python train.py --num_hidden_layers=11 --hidden_size=64 --num_attention_heads=2 --num_key_value_heads=2 --head_dim=32 --intermediate_size=192 --vocab_size=1024 --hidden_act="swiglu" --norm="rmsnorm" --norm_place="pre" --norm_eps=1e-06 --positions="rope" --rope_theta=10000.0 --rope_fraction=1.0 --qk_norm=false --attn_scale=0.177 --bias="none" --tie_word_embeddings=false --parallel_block=false --init="normal" --init_std_qkv=0.0972 --init_std_o=0.0207 --init_std_up=0.0972 --init_std_down=0.012 --optimizer="adamw" --learning_rate=0.00388 --lr_mult_up=1.34 --beta1=0.9 --beta2=0.95 --lr_head=0.0136 --max_grad_norm=1.0 --warmup_steps=237 --schedule="cos" --final_lr_fraction=0.03 --batch_tokens=[8192, 16384, 24576] --max_seq_len=256 --doc_mask=true --z_loss=0.0001 --train_tokens=87780000 --max_steps=5837 --dataset="wikipedia_en"
Each number is 128 + 24 x the weight over the matrix's rms, rounded and kept within 0 to 255. Layers, rows and columns count from 0. Numbers have three digits each.

# up: layer 6 MLP up, 192x64, rms 0.256, rows 19-32, columns 0-63
# down: layer 6 MLP down (transposed), 192x64, rms 0.188, rows 19-31, columns 0-63
# gate: layer 6 MLP gate, 192x64, rms 0.293, rows 20-32, columns 0-63
up19:100114151126140096114135107142107168161090095163186154169115144154156099130129144143111107115090116116158097145127063123104055109166132137119112100145120154133110088117127126120083116159144138
down19:171116125134132160150085150140166129141109075106138110146097148101081144097130090103184096113128148108136120110179120113099148145106138125101136062126101116105117143156146070089104167148149146
gate20:166109133127121163186154130071109101123115114096143127140125141128116129153109128172120081097139144118120137147157114136145168090114109139131103128134127104159079114128126095152111122130129117
up20:120103140090132144129121111129108126104138098144145088163159143143135134138092127177111137106126120078155112136168096147137154095124071148110131126114133127133127118084180158143114117098147120
down20:140096133118139157099142121131148132136179170106111131162100094121135118138120108096088153151103114139121212109125159108183168136139143086134130136094123131121110135126124118116126127149110124
gate21:132113121114131096098136108109135112150113149128133136133114122164092082118149140123090129180140101159127112131138173082141150135133117116178178157114136158136141140158125115157124177102141131
up21:119086124110127126123112140108135145113169124092165123113115134105121182103122078141117115141092111112105138148123127130123125199152147148100123130172141136129090124067143161109124150124107148
down21:122141151144118133124136128125109120077150160121120122132108109155138098115094124059159108142099093126124079132155157168115149150106131145102135078096128129163136090116149101166117129138149136
gate22:096135131147104099143105153138189143180169125146148164094135104138146153130125162137102078129141105157148109084152141114108155092102112137149151115149152115183145119166096094085105165109113154
up22:138155116144113093115098122115145101168062104158157149141136103111111131176163128126129142133123170137105141152108140121104092123137103135116114088121080120128190171132120084059157149131113122
down22:167102141134150139183107129138155134133134110127112092118122164157081149134149135164149129143135130110143117109123116117106097092129108101220130113098163069113127135181089132097130117139139116
gate23:108115152139162100111114128087155123133131154143118130139122114101122156158100125134115142156103127122128100127137141102101178170145121103116080134098163107111107134158087100172078155141096158
up23:126098122121123143134147138146094133107150182138161094123102191121073111113141134135127120107083116151143106135145136101092162105135141119125134161124134139184135116099129094121121122133128067
down23:138112139128122110095122071125147122109143135132112137150109110100136150091111147123140133161087096157164129095105173102107088109129157081143101119151127127089093109132103072147141154137127136
gate24:101142157136151107139130165104147133113149161126169143150128152140166127126116105139105150116142100153121116111152123111152169135174113160131089143155158167170138122126131062125108145109077155
up24:102151147129108173128156148147115112136071098093059131095146131154098128134109111139079129126115135132151169106136106146132122138128074132127110074128112155140161102115140099112128137125112114
down24:120176128094142138125111147109129127164138152093095131183134147130115140135148110146135148165094142123161137099143124150168140113182165148151146130087135085133149165086110147136138151142144136
gate25:133132133086129139109133183133127084188148118116115164105121121126138108124126096138102166097141120156140117116145073117110145153121151131129157112096123134146067103112118155131112109096092081
up25:127173145079113149160082141134134117149157140127109097101140179133141133082151140131169113133096138122112084172128119125099115156130140137093107110123105112129123169105141122110152115059121138
down25:116100093107126125146149157141128117112140080091117123085151121103125126106167144100146119121136101107116127141092117172153146161138155127149158141119113102174152105134099147100086099173144133
gate26:120147120097133103162120103114103144148056125119121098149135127129149132147120117130102115126144160097145148154162121111164145182110117120119101152128188111155145072161094080135141146111126145
up26:086132129109118139131110101131138140158120102118135148106102160129117156127062145150160112114103160106123132105119083156112136126128100163162166108123131143143136132109156166155130153138156118
down26:124146086133139085150123109110140114102146152105119117129121180156088135153118138133088138118158130146142155109113105103123118158156111102168116123097142143140117095130149060127129150103144118
gate27:133103110120132136129111166134164149146127161125124126145133099149146135096135150180094140105087127141123088160118102101156107116142111140174151123084122129123095133176128119149129130088128153
up27:142159118107134120128148072144116110167076090165116128123150170118121139150144145117141117111162129079134125110140133143119155098103140179137129147113131182134120119124145101178106167106156134
down27:139126131131156113142078151127117152136148106156169149159129124118094095114132147157139135148089083092115165135138156097071131131141140113104130161120083114126098140151120158117163133154120129
gate28:148160115135148097129077138126175091136141148102099158134115125159136137162120141141145164134149111151155114092152126103086129086128095125158080131106090132108092125140093128121098090130122118
up28:103116156147148087113142112120098117154160149132121123127160160135124119147150080152154093158071120151116117108106135120145111115095151140143111117131160131176132149170162156123137105104113134
down28:133148119106132119092097128138127144140136126072144157131119099155132118116103122165108160112089118153121146087138111129116141083173114159111100112155150144111128084134152103154127083101155114
gate29:113142128120106134120100103121141109138096120125145099131114064114129150151116106145110107167110136134149134141129153088112125130147097150152143138101178127152112101135137075131150092104107118
up29:142086123142120105140089145097118136183130096091137142118121156073166139140104116116133125137128089096112104134113110127109100119141128116167168116130150128151138115132120128168150130125152125
down29:096136108123142113136137127115165116121114131097135104154112126152161139149083129115129121100135085116142074182153108147103150146151139123160114107126161096149104110165111118125124152117133134
gate30:127136114144130090092118156103174132144123154162112122121172109128133182148104134163135129123221169149109127078159080109101148114082140133118117169122114082113142147133121090109134099157098086
up30:125100123138151107194157117158152113185097120151159138128127139098145143101121149114106162148115124129143079173135092122145151085106147165085100147127177150122112152159141143115123129121129106
down30:100169157139128134072114139129128101107172125154121105144141116153135143116112130117115128148141159114101178083172156151122144132161072162139145122085131115087147092157129124148144157119077140
gate31:124112152131131135169129123133134215131079193132121169131124107132117103139133103105121062113131135128107127127150121152110153139105117085100115136139158106140159093075134062147152115125112138
up31:111105151077158157143144118127125128136111160099138113101103124150066116156130061107135120131171148113157121164134148111123145102107091118134075130126149159130140138080089112170078167079108161
down31:158149124166072120118144125143100127151124102120095133123103129151156110101159124073121119111151114154089215104119171135134125089089130125106136097108158096137145132093095168113138112121163137
gate32:113177144096148106112107119178135129128159121134107166137110128125105144130171100138099113171139108158139144164166097106095139124138136139145115123154191142152117151110134128141127179113111153
up32:119119107135102104133086143105120140143115111090139106084117149165120147160156174131139146108128085155129126135148111126138091135135124121119160147104153157136093160134068126102128180120150164